config = dict(
    n_layer=17,
    d_mlp=320,
    vocab_size=2048,
    activation='swiglu',
    positions='rope',
    rope_base=10000.0,
    rope_fraction=1.0,
    qk_norm=False,
    init='normal',
    init_std_down=0.00343,
    beta2=0.95,
    warmup_steps=200,
    decay_fraction=0.812,
    train_tokens=203100000,
)
Each number is 128 + 24 x the weight over its row's rms, rounded and kept within 0 to 255. Layers, rows and columns count from 0. Numbers have three digits each. The size before them is the row's rms in percent of the matrix's.

# layer 8 attention query, 128x128, rms 0.0584, rows 0-127, columns 0-63
109:123176096177133169194151110144097138108127129158123107135088127092129126149125147156160151148157155157141139129085155118149133141174140132087133151132157144094147103132134126112087134108111160
090:121102067197140148127132112123113160154112135160114126137105156150121134115099128156146140117112149154129163089116116137142143139153138124134124177115129153119118127111149140134127137137088109
082:097118094110110151143155137168167129157108122184136145124109160142142092131145131145131157127159118108147057121153103122149114147158107149127117145096175133122140142129133158171144151092122122
087:099155147066125070125097154132156115125160125120136157118151091093135129108139112111119118168119122144146142088152095156104111096125118140129099089132082113151123117110107117181159116133148091
091:090137125096150152097057112108111109086174116132147142127141090165145124134123137103129079111131092165146155114129152118128134124122106139152135126129135149125098096175154136125132119149102108
080:117118124141108156158178102145089141107117139130108128151114186122135117125179120136164153085173109106139147163092140122169140130137098113149134186080151156134119154138145133121095130148118174
094:137129128139104189119145094154099169118115126163105113117116112135098117134122127132141148081148119162168171106101100132116125110117164091177124191104136157134137135120155144138144135163143106
086:122111111134149114164100150112114201187098106088121139163071153128148131126110078116105190134108137113155130166140116137134099146161124125118123094157173152122150130159128141127094126117101168
112:143123134081143123095141127128146118143128071145158169112108116155152140114135113123158143136121149136138107118196076117092115114114090149078087101131134125124119126125113113175163158103097128
092:110115122115139106154076121129137109153104138151153135144155127125171089139113078093119122105114046159169145108124150107190102163128129120106161168132168163093120087132139124134168166092100128
095:143113105134158080086166126098106104090131169148106079112124170126165109150110155128137104128119119125092135156107118102169126115141098123080132122150115132119092134158063165145124156144151124
097:169151097122146098135165133153152092093157126162165103170129122159147086139150153086133120098134132136109104110144095102112121183171138121149140123094166138144132142111108164136187139130108145
098:140155119199171105131137118134096149121123157106115109125166146086084116124126142119119116108104131157113202164085115127150119139114160107149110110134102145133119121128180133135143148125124169
101:134127134110104098081135111095106114216124119113144107137119154151167124106105116112115163139137126111101158109090140116137130144123136137108129142099139096098055143117128063158108134141126142
091:127167122103101129141135146147087168125107090109116123146135077115089116110114118156124146118097139171166119143106178118136122156105136142154106155144134117105096117205158088141137115129116119
095:170117121145089166134144134103099161116162135090131124149186107125104168129143149127130150097158165080125118109122111084096144104171079165140120100085135113136126118137086109112108094156080116
087:171148156107124188141122118138098181126119147103108066151141113115135099115172145156087158097119130135137131132128081122095126122112146137169182145123128152145149118112103124145159151155119140
090:146128123171139125135152125125149169156109096131098119173094159134181141097125149125097135117106134103111107141131140133122137177131119105110110135143132116119131174109125132121103133153124129
093:117137129120135152163114118145128113138117171178114144140147123100111095106154149159121136129165090164157139104132165134150155138101148093168141081118106159171161117096141158135172124099134118
089:164127178177159155111145109093120177158104139154129133150138144130114101116107161088130169176104101125132172165140159121104116124142103128103151139118138145146142079150140136098100142134136109
084:116144117094109121139153163108102132151148136134153119128096141162142136116142131083112182127137142082110129120121148126108096123158113132123151144119140116102109111150114108159118113128112137
099:143140118087122127136123090158130063123127155131138121165127141104150150085140136135087115104166109088087126099135137101098123157122129133128160113122103134135153197117132105146152084081163132
082:159104104107121127087181163120140179115085143118122146120147083143129108113110153118089120107148125152110148113160155113145169130086172104129131100164078153145078101099153140162121129104112118
083:175138107140137152095122094086150151074158108084104082129118145105119096151161124131152123138071139138090127148147094113097128096138125168145141120154162113103102064130115160161100145109114118
076:190122142152111113167155137186157153107103068108120121091128110143095158135100115129159129111109140111165126125062123151131132109131175111139110164122104147142109149136120111132127121111133132
094:119124141095142118135113156145101115134120166132068108094141085103133116143102122117136098191133092114096100097123118116134116098124144149113111114129072110173197142152119127170133126106152101
090:111153144151097137110144143120116160107154101121096116106156093151114110141165127124178180100096099144122107103091131103153136104131161139140167157113145127121113118160136144129136125140135143
077:134120135116123122096124168128127124168142088135152107165117100114062128100115122113138146115124112095130124136145181127142136123153093144180083170143147115109113130106171110115113117148132162
079:170085108143128128157165122161166138108194135131116123141097135193124134129123117090102186128113141096116107139139083131125105115091137115136114153099122141134147086160113163107147116175122104
088:100093119117105132142148154105156129163102114134137131094152134181148138138125125118174139148142142097102142100067092126117135104096130078119140136116070134161092126137143149118126116110170129
083:094150107147121127105103119167131147087099111107127107082128132132115161095123126142181165135144143113119137132168095143150123127122155098161101147144134105091144114148168125120132106175123145
101:156154116129111102134090189079118140208105124122137113099106118109124185128107140118135100133120168127113137125110107154122143125122115128099097137122101095115081156145112110139076149114132128
086:137095071151142178121169129141111126117099117122121106079128138093130170110110114140089183096198146163139125127133091166150106127106124096117104123136073103139097113121111145094141130168127135
090:077100106121131158123138157143063136112104166135139122131144114096122115150129095137193090110133124082158131120148118127120175117126129148119151164137157139114133152118127149127138114157121074
090:132113121125124112156131125138153119087103145124102111089139090150154098107121131143151118103130168089141072116152122167081125111123174122132114104123092093130117160139148108160163148158136113
077:146085152129122068130149160138122109119126114130144114069154104147110101115101151133101161094135133126135120117146093114136143115144109159063107112110156108120123100122088118166125097139197111
081:141142102097160127117159083107104121152120113118109145165129145104181116100148117104143130148134096125135125160140148102130123131121098167123147128099115125131124106119135128106128110124124167
090:143131122139120112118127183153136103159120122122107096128111151133123162111146081122140137141104156124094120154103102154103147162086156098157134128102095109130068160093144119111133118112122105
106:136148110088134089135085135123156106153109127104149145116133127163115103102141100123076101146105144158116137106145126151124134105118142074119086113098106129156070132122123140124144103098143085
081:109151111077144102072118122135156093155097108144128133146121133147162113136142100121123137169105085138161138148134126124126166134108124130122111079155090160145135103125125144118153109181128124
080:185149089102135142086113103107146130117119129104136154172125108139134123162121143119091122135141107178104097115101117142145115160165159140160154138116180149180148124165149110134122140179126142
089:132165084100095099112122159117060140146139155179140117129133152171119096116127093144190122114150151151150083118181111115108101134104148123139151104107121113148130126128132119146129120151126132
098:080103147124149132167088146124121092110142150108146180096119128098162116117123134118147109126064111138160136105095122138109151139105148081116112095128121164135156128152120102152129112105116133
083:145145103107117111137147130083132133083109147111106107097102113115102139092121163123131105111146129086146111103155096100108150141132132129110151173063121115150095147139145166165101125150176146
080:135099111135093162082156168157112086141112169113143074124129140096098135134123158085131149107098133150099127135126091155118138127145113134103157145144120143087112106109149122157141128147111107
100:123067142116114137113142120132112155159144159139159125088124167130133115119151119124095148132094134151124122134175101136108112105109121176141142081167124090138102105162130129085127131143115106
088:133133152106123097128160129118126084154140128120105141134072189126124173159093152137206171076144111130158146122088113148147083152136113099152164152143148158107105132106133109170106126124151136
086:140155117153104139115126181130116146156135144125131145101170099172156170140113136156139147124107105174103125106108125128145107140148169174124082102152112121125100104122144107158124127151096112
085:141157156127117148120143145119134138142127112080139075085149097099141137148114106135093112135087141110160109136101121173155152140162114139103123158108152152099154178130132106097104107163152122
087:142101147126147119120116125144116135155122077141143120113117118166147092100117133128151135126154151162125112107153158121171108180147112132144102126089093115104106125151123120115169102117137118
084:154122112125167135129181108103112145133104118142104058098106109123114147132131152102134126140121141093151121165075103113110129150117120130118117086135154098142131116158111089078104141160126126
093:129112126205109083141137126147097137148119145114093160123145154111111144090117179102108139167152138115130112130106148113139128124170186130089073104113143084138120105150129079142115120140137119
082:157118093111095132116114100145155143119148121126140118142121150137149167099093142170161140157132192145141156153132096106158145123092114103109120107122103118125142130156158113124138131169151172
091:129160099096152145156137113100114096109153117143100139128088121167121157139144081135121118108144140144130100116179120161109145115112127124135082117126156113117083076097149103128142144122166137
086:106111119139127128123105113149155138141199137156108183107153089119165155138128122098122109131163136135081140104152066111102103128117094145135101156117142085125114147162133121134132130136131137
093:154129112079140125159121110134144092125123108126190150123097119099162151151144124119102117100137154104088185107141094146126136098095140121179089111153120097138119130105111112121139141160136134
089:171172093117123135088123107123175108134138140142141136146116146105134110125111121124093129106106096120104122121085097130111107168095100137168102144114144155125153111172130159099140158087099117
091:100187133156163131137110143119115127164118134140131170110120137141122167134131093138097127118112154161128147092127165138146089124113133133105113109083097137137098121137154125139121168150084143
087:158143089142110121124143139103145150149101096156130096123109108119123096106120113134148169156152114159130101172081113151092154101131112145150120074104156163122121129119097143131128106152112128
085:160125118166139154132116143130149136119136147148127110152125152148125133102145152133134128095135105121142093137175099121106130123138106150145149101141122137152139117152138110098112145131120130
086:149123111148157135131151101114115152136130136131110142084146187089136138165146134094136137083113122107107125132106141138097131118135164181124135105125147169142108134128168178175134130155153113
092:123084153100132126099148133136131172150064104121086173102112130108107171116104157129103091114151095086086144095155140144116133124137098135135151121147094116130118134094145156107174118116107143
081:125117111122159151087159170152155140158116108102144106140132141101138095100136119129099112136119162142138138147105156148096128094151101147150118151119142061093139144128149150110064144143110120
083:108139123083109115132097122143144130104105104148151128092126118124137140139114098180143180123110126135129147107144116139132139140164099154151177123168090100110128124114093143138150053126101114
103:131143117144123151118143171130119103123133116101113110152132128109137144165167169094128142141146148097101101189156113116177150119104076124117108123112101107148129123110139151117078148098144166
083:137100151130164128117092143165152091137124117119112105111086100142113142108152135121088141126139139102129145098147126151132134121157163127091103136158137123126130139129109159162176201122123156
078:127140135146119113101140153121144095118161123118117111147143125107105148134139160133131128126143142034081094126129143144107118135153127149100118107158117116160146109116093144129111184152143156
088:100187133074144134133142119127133124132143106128148139113126129149143154080111085154156157119104105169161107075114150126091139095139143142127137158133142146091119102152140095140165089100065095
072:124112106124132141155128081121131141132157149124132159114166092144152110150128108087084103124107138232157188104133104121170098155149107159114119130100116114147143137161154133138132125109141115
078:174140156145108121113125131109137143115128174081133074155117108109151130139128147061108131108159127112105140128128156159126098165139146178121137108084080097164152123088137086106065150138165146
087:131152132114179156119089074149112120152110137110127116120104123175159124095096111134132108152125101142175176101152127126126136114113161110122140105141113095113089124183152133122167140130117101
076:123083166143142154128079154097080181140109136124127127133160145114105123167159156117146114166089144114095161142109149132137107115103156139158145145126152133156139087085105147119111154117105133
087:086074143132162138142122117098111110102093161115139139118113157162118144087090084137120117140106169141161123118119133112136128157107136100102138139132110062146178154103160120149171097145113095
097:077102123161131154140130164103107141144122110165126165147105132130128103190154124089161104152120090142114155116181118128126109125079144143133134135107150167165153090119100121094110119115099137
100:107115140129124098133109168075128117123167131105094126117139157092115151092147152117098087103084151116155117105142120117130137091085134147131139116120132065130128171114158112126083140148093138
105:159104131144152131148089138101151115118124139136099134132137111090116206119124139091103171118067154105109157105146132159121115121145120117111085118120130139133108127148117164092148110119093111
088:120166145162093071134193110110120111147141146088126093143130107127126111135113157088098127097125137138172116094121137137135170148164140120126099095087105127121130091098097080122127141155161105
087:113112146136126068158157128142176121124129146121124146128116145124161120123130092132075142126114149173123111099104127146106102121157097154125084110142081105131149104124150148159128129122098145
083:080132148100112108142114157123146106130126108121157176126152128136129127153163145099142118143093097167129083114136142166131078129114167135123127074161112135170161112110120129136112160086137107
093:102101171132109141131108137131110134096102135130080117128116114135158166100174111153140151130144092123092134118100094168093098135129098120139131148103113110148101105090156170144123105133130182
109:118122123165105109091135121147121143086130154161119102165128116106092110142124153139145120142121126104150127152133117119145108122129080199094144129092105118113164153098110163163101197141130131
098:154099079133178117111147114115135154127108082115143108126092149159107138121103116113118121129113156123132152130134122099116095111163174164129109171099155123104107163119163071108089070187104153
108:148150134099129148165109133108135100138167099137176155159094092130106074120112156117132112110130117117131113154149160108099090106138121165112109097157129161112143137082090169106136132149113125
092:136099129114118163088116100110124167141096079138127112065115119125119125124127112078118098125142108135072132115146088125091135157129123092126125116140139153127150145144135137138144117148112127
117:149141088146139198157105126078122161161135118168100091147152112127142091103101164124106163096134128154116100156122155113156155110152120118194175094123136136122143166137125122139127123147080152
104:153128120149138126164094110150141137127173084165148122159110113120059124124130120126098098155125126135128122144125129133113126135103123163136084084091164120153160148091118133096143144152141088
103:123143114151159116076154114134133154100122151131126079139116132122101116120102111152133099121117149157139187159157155097129187154132121116144116131142126149098105065149131119134148142120090114
104:130120108139131128140149138127092129121145093123138107154180156164115128127127133118120172114104125141103116156144135143097091104124132163155113110100184119141113123179084134081129160184115091
121:154124134117146148157106133102137118159110121110148164148123121137116138128105126135169132166122082119109142143139153111118143128085132078148136106118129112135111133176143118147133120147109127
112:169109151138103064128158138127165104150112139138129127097127106072152133111088131162134145130186141114118109088143098146078126125166102105100142110078146130132144142131107144114128116145133136
121:133117095157116128131167167110166156073103142132171131111162089148109112113170143099145116121097137135161110150156159098119071127158126143116116144119142102115116120167147124134135131164126103
113:142136117161162123144116155105161145114138100154151109120105104118100118095133154092136178091162127096123124133090127143131105124095172140134119108111161090158121159178099096156101131157125157
116:102140125129129182127092135100094127132112153152113140140135099098108132157141125116123123116178145186145092116158097134099113110119183121146124149118082110180142159152179144124125113133118091
121:156091142103135134156133173124120125101064120144161160165099159136120076132138157097136118099095167125143153102098145125131144160143136123120111157125188141132154090105143100123127089080180089
124:134127137133141108080101131169122152162171129132107073120168132091092104166126156108114114142112134141089138100134123156156120093112147142102115165095160119145155144100116127110118143131141104
106:113117133135085095135122126085148143078114159149129149123142120121176105094139131145145168169134145104133112080155126098126096148130109093068137153109118148142100143114147119103140148143161133
117:116100112106122118106137113106127152126121101135110157137120123149121180099128106137130172174132142131119121141141137191118103119136129126136132108086142090144128129096136146126105148149114102
127:102127121128120111147137126140157132108115144101163143143121116119104148106110128139103140128112118094093156131115121154104102126186097127119118138153136125145120116131095179111132121128151150
122:105156138149163133108136149132121109185104128168174126097105134128182130125116118160140169116100134158130162130094152127155101120150109189157107132115120089138145172140126140107159108128141112
119:147101167114128145106146118158122138071113128111156164133134104095127135146120158135133161138092125108102128134129117156113182109138174162108127079122131146073119133153118150175108090134169140
109:146104141104132159116110111145156176082110116104143181119079183098154144103131120119167144138094131121141124121154160114101120156096114119126160140141135097092121131148115084163125126086132097
121:108107107132111127138141121118125129096166122139161133098189122188156137130136112159101120111121108087153105140136096170129139147142160151104083152138107142140098139134130113108100099107123174
110:147105105137150145127136114185187092105139116098147160126089140139131140100152080160118136108147130165149119097127158163105116123147142109154109119153119126120113114164142102140160141118112079
104:103104098169145102146105109090130103101136119116096176149079128114135137121146113121128138113160110132122152109133149149142084107144135131153105143142152113133080134121113135113091133153105109
121:122112174134097144135128140152125152133178109109092127106109119086167104111109138138167120129117136082151143162119107154126139128162154073120140125153111139091112116119141120155161119084121094
109:146124087152158106116137110107165143069112114147143117116194131147134101098108115101147152141149139160156110133144130146113167134073146091168170140112115142095159115154141080189171143112159132
117:129130139080177139178160135167106143113128101164112124165103102123109137115134117108160124137122125126108134129177123151113146118135158140139160137121170144090144104121083165128124134160121086
122:135137136105157161124106145102145122115145131076129138127149143135116120099106157122122112102157110099075114065060146165128147088130125120139137101143094115132104164113162072155115117134117110
126:130164163171105101157164079137124156088139132101098117125128126086117153118135165158102112166165145138119120147121149116144105136118126115099128106171108119081128156093132122125133132110142138
121:105097186141165147132131169112116164136141121124154159145158106175110081119115120129108140120083118110128128172136141143163089094123133121102141098157151134123121101123171143119158130136120102
110:149137109143157156136153118120132162133110134146146149106134133094130150133100132128130123153109137117131145126090177155092157076133113132094155172098110102127128121116145156113132133096124096
112:097169151088153113131128163127112123165143102130141152124193156159124104112115114146143137102118110131118151085129119145117115085106114126139076144131130121155127123120126083130130126133153122
126:153156091120148139097118131095199051132083106118153163149125117120113150124156142128156092109123118116158131160135132139134116144079154135121098110116129141093086089130117136143126118126097116
117:144165123134158180142106133121161122121135132102108112126077165118129161132162116166115136115145145160123105080105116130112153131182132139157114153099123123145158118133121122160130126124129091
120:156103153175160104114127164147134118109139125119075136157149138089125131084130154097137121176141099138120119135139118130161156111128152164132126102110099121140144137085123091124124100128149126
095:111132128121120177098134111132121158150134124157124130153124111150130115149141145088134077083089113130165126171130139131116157142133093116123129133164116097131087155101118125136111123149106135
127:132118119128146169117125154119169130150092113126125101147111155120141145132167191138136123165145125136129087117141145150154132169125087171130135188116139128120143143079109122143119111186147135
117:119129163110138141111102137090140093128129166149124131131081176140098118094158124142144079137142111083158129146151148074131113080124101140135111112139152158130119145137127138058119140131142142
126:111149124177130097139120159153121105115074121077129090131094100123135137137128100136111099113158069135123137139154127154154136141116096092135102150127122132148131112142093114122142125136091137
105:111103127143157111117159121148085130106116139073098138090131166109121087128132129118127118151127161143111112133173131138115093120146129074153162152120103127111107106175091158181095120126125152
128:103123133107146173140135112133073106169117122090108134135124103123106106061104138200143146111139139143152140135149082147120124126156111158084149114113134119114127132124158119131133098113129138
122:135133136134116155097145109121122154118127105135141141130154148131112151123111098190170128146133126122154138145057128104137126135121109148134141163146108160123122165120165103126138105126108108
114:144150159100131101104133126121141118134154150096141140156139096152135164164126127151146159114122122127117118075108124142130094133148117153157130164085142142110154139090134117090181113134122124
126:108148112121147112133091152106164132155146144108120153136107125130130097151098079152158144094098174110138132134147103109105142134118071137131149185107140143139149104167122146135102133119095136
118:168116094138137120130119161149092084103109114126158144122149164153152128137164131140141156093157152106088084139117155144130124129137072140150151101100103120107098122140130100077132131121165175
123:108136114159161127131095091153131120100183141071151098124089094136138112119142145152132132110119136127137118116102168121127121180130067121122167099161124151133153158162106136115135101132130111
126:158109130077097117137124140099133111126115148136113115142161121105105099173119079113132119158120116136117112140160129093121153154130162090145134095094118179153139131100169154137126106127146088
123:132072110109121118112149108111109142197092131097123124118140170120140136107120097132078117106167066181104112146120157126084148139080082103116083131184126144125139125137133126131124122149131138
# layer 8 attention key, 64x128, rms 0.0645, rows 0-63, columns 0-63
078:176109189128118124105139191096173116134120127139100079088118155143144103127121108145074126116124127116106099149173149109118113139115179140111118086136152106117128161112118130154138135098135095
077:150156107145140133148140097131128138097134113119112109148120159127100132155102136122169138132138092158144094139096120140128116165150151142127126113086144092140164109144098114163125163122094161
087:172129151174139129086135117090123133118146106151100132131078140111139128148122125086129137132145084154163130148131158122123160134116136136132131104131170147094161125123086153130131120132100145
083:106107105132116163131104111148128159147083065166124132111150087140147083138166139125128153116103147116168133099144143132160113171097113159108175147085106119135151117129144122116136122084144113
089:112112064109115131153123104143115141194152115159163183108135115153173165109107127105136105161115169111180131086145165139113123094098123102129128166127104126107095094163097127105139109125090128
087:128145108080131111086087086113118118110138124168160092079161103123140127120172120156140075143115108093123129130128120103123192151132108138120158133152118156114119143165083114089086147129103102
095:102125121112128146146091142139110115091134151157125168130150093140112120105148120135140123159165136159136121131112124116098093142152121137142128133079101116151092082112145127117130129080170144
088:129081151136118158084116125154134149127081148112088137140117108128145158094108087115147127110118161133170173119101133098111150101101186090157151121129134134100113159139114119124125134116125133
089:182121162089132178139138111113146170145124133139110169162130120123157124113110085086140139139141104149170134126108162132088115123123128091145152144121123165120173100158148155136147109106119122
085:099117077106162112146128132138118104148099154096143161109103084148114110143139143121092144135100143188119107097118087123094113139116147131110131100124147084160155126140128075119160125158106106
099:123128110163108157107095130114115150131122100144083162135137126135122108140151126136147161158126098138158131142102128085159157121117116116098122156148076132104161127150199144121138098074137156
093:122150134157113136111158170094119104116095129112095107085137095122077104112152118095136095115131130118115114131127139126175111115131128120102167087141098134109172113133125127148097147113095121
089:143158121153130113116153109148147095089138149132113093152105096127136165139154141186153110153120125122149138157142129127139141095125154198133136103121123110146142166178104141122119140106115109
090:138094109139116164117121139146153083123116070130127139117105077142112138125157102124170122129125138144157148142134117069150174098123114117164062131148129142122138110138113136143143123123141161
083:142130145137117116090143114119116110169125097119110108105097127137115119120135137085134094130155147144093167164102124102139115126091134118126105096124102122135123125102086165105160125106173157
101:116124163087130086150124137091137110092109127118174103107150133137127183107122125131108135094143130154112138169139120134153108135132120145116136098127143112119152129089141108121149175124092169
106:145200150137151119118103144051165130120160127140138147106147116091103112135137161109095116132136124121111105146139082128113132103128119095104132143154131098079100094120174142129116110151119159
101:147136128149116096113121127127089151153116141090151126168116143096115063141118075114167117147160112148184124123127155156112120126095145116117160132094135178107138136153134132101125127103152112
095:082129112129102174142172110098119072132105146122119144157137142136112123142089107151123175135128129166162118106113090143129111131130168115141135150102110111090194127131133161082139128124116134
098:154165151132126151114187130107122102118132157113131159160154137133078135101120142144147116123152126108133110167178128072130145108161121157145084132128143180163137131082144155138124173129143136
090:117123136151147160107086120149148139160136111098135122126121133123128108106126138150103138124124114100124120114113105150146123116161145130094127146145137151125139080101112140103134181154096106
092:136157130132153096109087138105140152139153052056170141152134111138122163136089097097132119133108120128168137110111119152134149100111104111127137098063101167083125084121098151098162106148136139
108:148126148141141128133159138150149111106155148133120117129146092104125107151159136093168115132121183089154150140117121118140130103150135168139108172134090122084095137147153113163072145137109134
083:158161094132096106116166085151117120135114150123113105129140158156147122103075115121107143135135138147113176124158093138136182123183143122128125112110139169163118108106147104146160091117118138
104:081148109080155185116119120116082143099089141125120154148163148118191144119132118089140133116123137145158141116141129141122150191120143130160103132102123157139126134094159134124150164138099128
097:114159094177164103149166092138143121118131125148111114102106142192124168138097143103128111136108107157182136139129121136102122109126106120151125175135166134110169161105131114115140169112124125
112:127134138113168154157135155120118170143101136146119057102121102125120117120109190126132143155144130114171148163175120068139171121105109141124111137161104127127165150120134115160128184132114141
104:138102180175138134172189158137111111124126143106143127136135198172135142096122096131150116121138156160142114147134131149106120181130124099106100128127170136166153166128172114086166175151131124
101:147146106143118166152109113143114164141115137102135106075120149119125131109135121145119078138144112165148118154128149154128103168087103129117170152077123107156076103123164122131143143164100125
109:150135122117147124117136095143138123100187139148152124103083136127137106177134089122082102133148122141136148130119101113124163139095154155137127119135168107150178138117096110147147145131085132
105:163132076136133112145124118082130163080120113139135101147150159164142119123137122148123116129157077151118130116099166139116133143104115117114165129108135139104141144097129092082162133136114105
112:128130114139145134108139128142161114097085158153198121105148157106088123120124145130126128095106157126162140105157077163091111195117145095088116134108150105096098137093105115117108123162131101
098:128158098087159143137134151129160112087122119109130137133123141114099187123093112154109140114102099184173155103140156157122141158141121133138133120123138088148126106171149137128173147130146106
113:107144078096118128135109113146153123115127141142138157111118129093121149105137076156174152147147062120138165140148129171109109135135136149154144176173134079150141149130110133118112116079151156
108:063176166161122119131162167119134094111132141165157113116111146129116125120141141130115138142165098163152112097147168138172131143119128087124132160170126159148090134126170118104102148127115137
108:139140139145144151084152133113124158136109178131122120099124084147086189144136164174133125117079116114091143116094147120120085143133148114124111112124121161106170131135118120138139152102141159
109:147096134109132146141145151122120131115118167119115176131152122141139134150122086096069155140074117099152162107148123104089077134099126117132138127121104100115145099144119153122148115128132119
092:107117136108116129144110129110112112104145123129164118105120128124141129157160169175160143134121131140128099136121147103112092100161150158077082137123164136114112140154100117119152101124147164
089:187101145162168178129163125129170139143159130101140131147132113127125144123133105122174156115108099118104131154180138104162164133106083127126126098162118127130151124095177129151159159114151118
142:149134133172122130084133132109109115162119138147082112131114147133102134108131155122136126109160112112117125143122133115141156117156109170116126106133142145137124173104121154172100117149122166
100:120116125147107158154132106155110165096105145161113152109154146114129094129158082163143169115115155126146129131130121085186123099152083099135152158136126104125145123144125125136140130167189142
097:110091144069131139149168091149137109134162144156137100082132134161139152186143139105138154116114170120111147125108074107138151125141123101125113131143132164122103113142152147117145096115141102
101:108137097124127139106185170104152177160156119106100101128154098157144128109137094124143077134136145147134149087129125124107099160121103134113159138111135103138146074163116117146119175149134141
106:132155166112162085099137142096119091120139147131073078164134116111104180124118127137108165138173124105119120119109151106171121129135145134136123112134139151128134157111136094099148126135118115
125:107121107126187151167126167149169151108133133137117139109136141145138143116104104186110156166139110126157130066114105111147126124128137177127153097121125106138133119128109170059130076096146104
107:137118109134136136093153110125165153109118158109149144160135142170094134127141120116100126134189192133141109094137142146188131133143092130118127117190138074138124121103128138106098130118146158
096:101167134098113138118119131152160130110153112117084107129151103128121126135133100177119115157093160101148155110161129139130137123125158113110132117174092133127153127098162180117136129145099113
097:147158128134111133105113162135123120137114133168151094114135120108100093148135117141141117071172095135075137104170154172127120093108160136096145116153135128137095166133142137192180114099149128
106:123113140122136097121130106122110115164173131112123125130097105115118126155123122166151119177141161091132145124162158170099167154119117185114132129153104139135103083096114143148125147150096109
099:151110142118157130116128156146118139123122090095126118145144104122102099092140160118137141164108076177155153105105117093124132149127162165157150172160142126119176198112136150144108091134125157
098:137152109141150105131153154149116105113132119121140136136139146143140169138183140130134135172172095146138121077115087107182094112128112107100145144127075104135137166106118079137155146112168137
096:102111115103122172131112115159151101163143082107169136092150127146168125149097108096159156098118116120118130128126137133110120141089097152119124122124118103119070140149115141101120140124090109
108:123089118095159107173121107086145180153145090130162151131101152152145137174114121098089106146146089129178156110138142154107103151119114110129165130090115141136113134128087121108149114140128109
104:157136139132140111132129154128126115173083147132147110192111175140167141145114156081149141155162128135112170151103100120102153127119134129165128152100112138126122100106116128097123123121096114
106:110097130156131095157135155137142132143109157118113142123120152113084124121120122129166105133098094113117170130109127173155132151141083139126127074111163145156135153133127118133116120126138133
099:134118128140138098099157104125160169116112106065096094120107133109122074108158180171142161154120115104108148122117085108132140088105170092105110083113110118156151166127140150123105155146128152
108:133116095110115120132121141151106152182105137119137168150172105135148132068110154168115088116150133123156133139132108153151152074145127138119168140087110134089141136163168173138152131128126134
106:104097123126111156118141137120140119123099124124128105111185155100140148141184153101123132148152146105179107142071127099127127099155154143149115129134111124089140080125145162147120110128138139
098:103151146136124133103118113110123130155139128167110107141146126081126172155123158140134084095153083175144124131134136099145129087124141098158147127132115116149159103152113093151109104142148155
105:126078128108132130155151115136137135141150131181130152128105124114086107137160149113115142103121152114105149123145102149134107109113122145123113163076166097113127058111135155129135110131104155
099:112177128111115121128151158143126116122153142165124130138098146148096138177132134154093120080128092150105135118147106130105125125127125095157133079116103106121141126128108116166134154123082167
107:090105167133106162099156157188132138102160097095113138150127149094118112117095154156155172089165102133160112128088100117132111128169126145157140121126106149095168104089086114127156118158101097
103:171136110077149057121118119132115156102117145135136141075162083108135149092108154127149144175123175134141078149125109116170146143087101160157135128090138124137154102137127140175120163135144110
102:148134147136170091121166127140112100109080144100095166122124131119137127147138128115090105125172094128124155170132123081130165124140128170100130125157144175145087135124160133172119109143124135
# layer 8 attention value, 64x128, rms 0.0437, rows 0-7, columns 0-63
110:149105106151122107142127138120103099080128123124128128129195126148121113104106124167094105101165131198127133139088147098135119117141116105155147101108130126145130189141121148093134123111173099
089:126099133140128155121105123139134133096108159116153118173195146134139132128130163130136142129145093150090193134160117161130169144111148145123103131084130102127150099147134175143134126105130139
101:138138154108134100115119119064144083108149137151166106118119119137110081180140139094115122075114132106185126156117137127153105109158108129156112127160107111113125126138135156111127089114132115
094:114133107161124146142143101128138153137110103132112120152125125118127114111154102098089116174127127113164113099163126134165151174191143136126137106157103140118144124083153115169180149137151070
098:123166110182145099116130103124138089144150133140138101124148129111112163100089122177114099152087096112083133115128116126100111120102169117120109119150086121108131185163151155122137124114153126
105:113110140116142166113129113126144147122112086090104144095116146126099133124107149127153104094130172147112127128113074128143121142117126111102078073121107122166138087119146156126123106163127141
106:124096133113113148120122140129136082115171094096144117133149128125094150148143146141103117142076119116102094125132165132089097149127151095160081119115088121105117107144150128138130097089129167
096:126159127121124140109117148129136107152171123132203095137150120113127143150124126121111131104099128132121113133114073116141091128169137133118135066149130129134119152157131122126121051150169162
# layer 8 attention output (transposed), 128x128, rms 0.117, rows 0-6,64-70, columns 0-63
097:168113161136102166122141102095128129133136175129121120179112164135159131123164138128112125118131102097122143134129086160111113089172101142087129169119136127084090159111107191102091118081094109
092:112134140142135114143135118114137133088123120134108137105119116121121104144128099136143129137135099142150164115122141145107075138186168120147178157137133152140136133087146154082148139164094112
094:127100099135131152173101133122140143180149128133148132134127102110108146135126130103128135107111149097118182176135103093100136104116114120139127120116110101114132132140134132153091138147117140
092:105128138111093130124128146120128112147101141153129194150142126116137097093131115151119123175169126128150133107173120107121152172157161108097129121110137158165146114099098145114173159094116125
093:133131156153085115124110134076153146149135117139148120131116141144146110088134111132129136116154120110146098141146103157099110158104118143154155141118118073065111127118121121079094167138137159
098:135117131155126126140132104149080175127113161123099101095104172105143115122130086124159136118152157108145121115176134144120133132146147139133136145135049104116129166106124107148148148134130108
097:158072154133086134146104117117137139146121122134137113140105118160123145108104134103133213160147113163155159142103132095128097107156133127097118143129089110114138112152122110171121081160145150
114:105156121110162129127113105160131178156155111126134106088102090153115163117143079162168122159120142093139120124169161100143148135130150140125109109134084097174163102129158122132149150161133108
098:116133097087116136104133165133139120141105133171137128158112176116137101138122140135130121125128126102172102111133116111142167146116092113173111119143064095090127146149118086136085112129180135
096:138131117102117151060125140131174133088117139124140115169107123120132162125161166164127135135132084135114087111101141141118124097153144109150144122159138150115127125130145106135139138124173079
103:114102128118120106124151140111134123139120098123120164096112145093123148129079107108136152109107124143091084146150154142090133101107108145141119174138159101119126151168136139098086086142149157
111:121140119085117136146172137151121124100102151128099128104122135148118118157128113088126127124110183151136178136117154079165139109169111105119114066125160138157124115154129148147138090138127112
101:132165137150141121122135142099167092097163114140090083134167097134159102132178140177114138136098102127115117139146166118124133119064123120144133128144186125136094113144147150158111152117171112
104:120158099114132125117131161108092123098122127143078129132118124120138114136155122151157086107140138108130173088132106133147178149125119109094117096167135126130116144094129160106159154138122123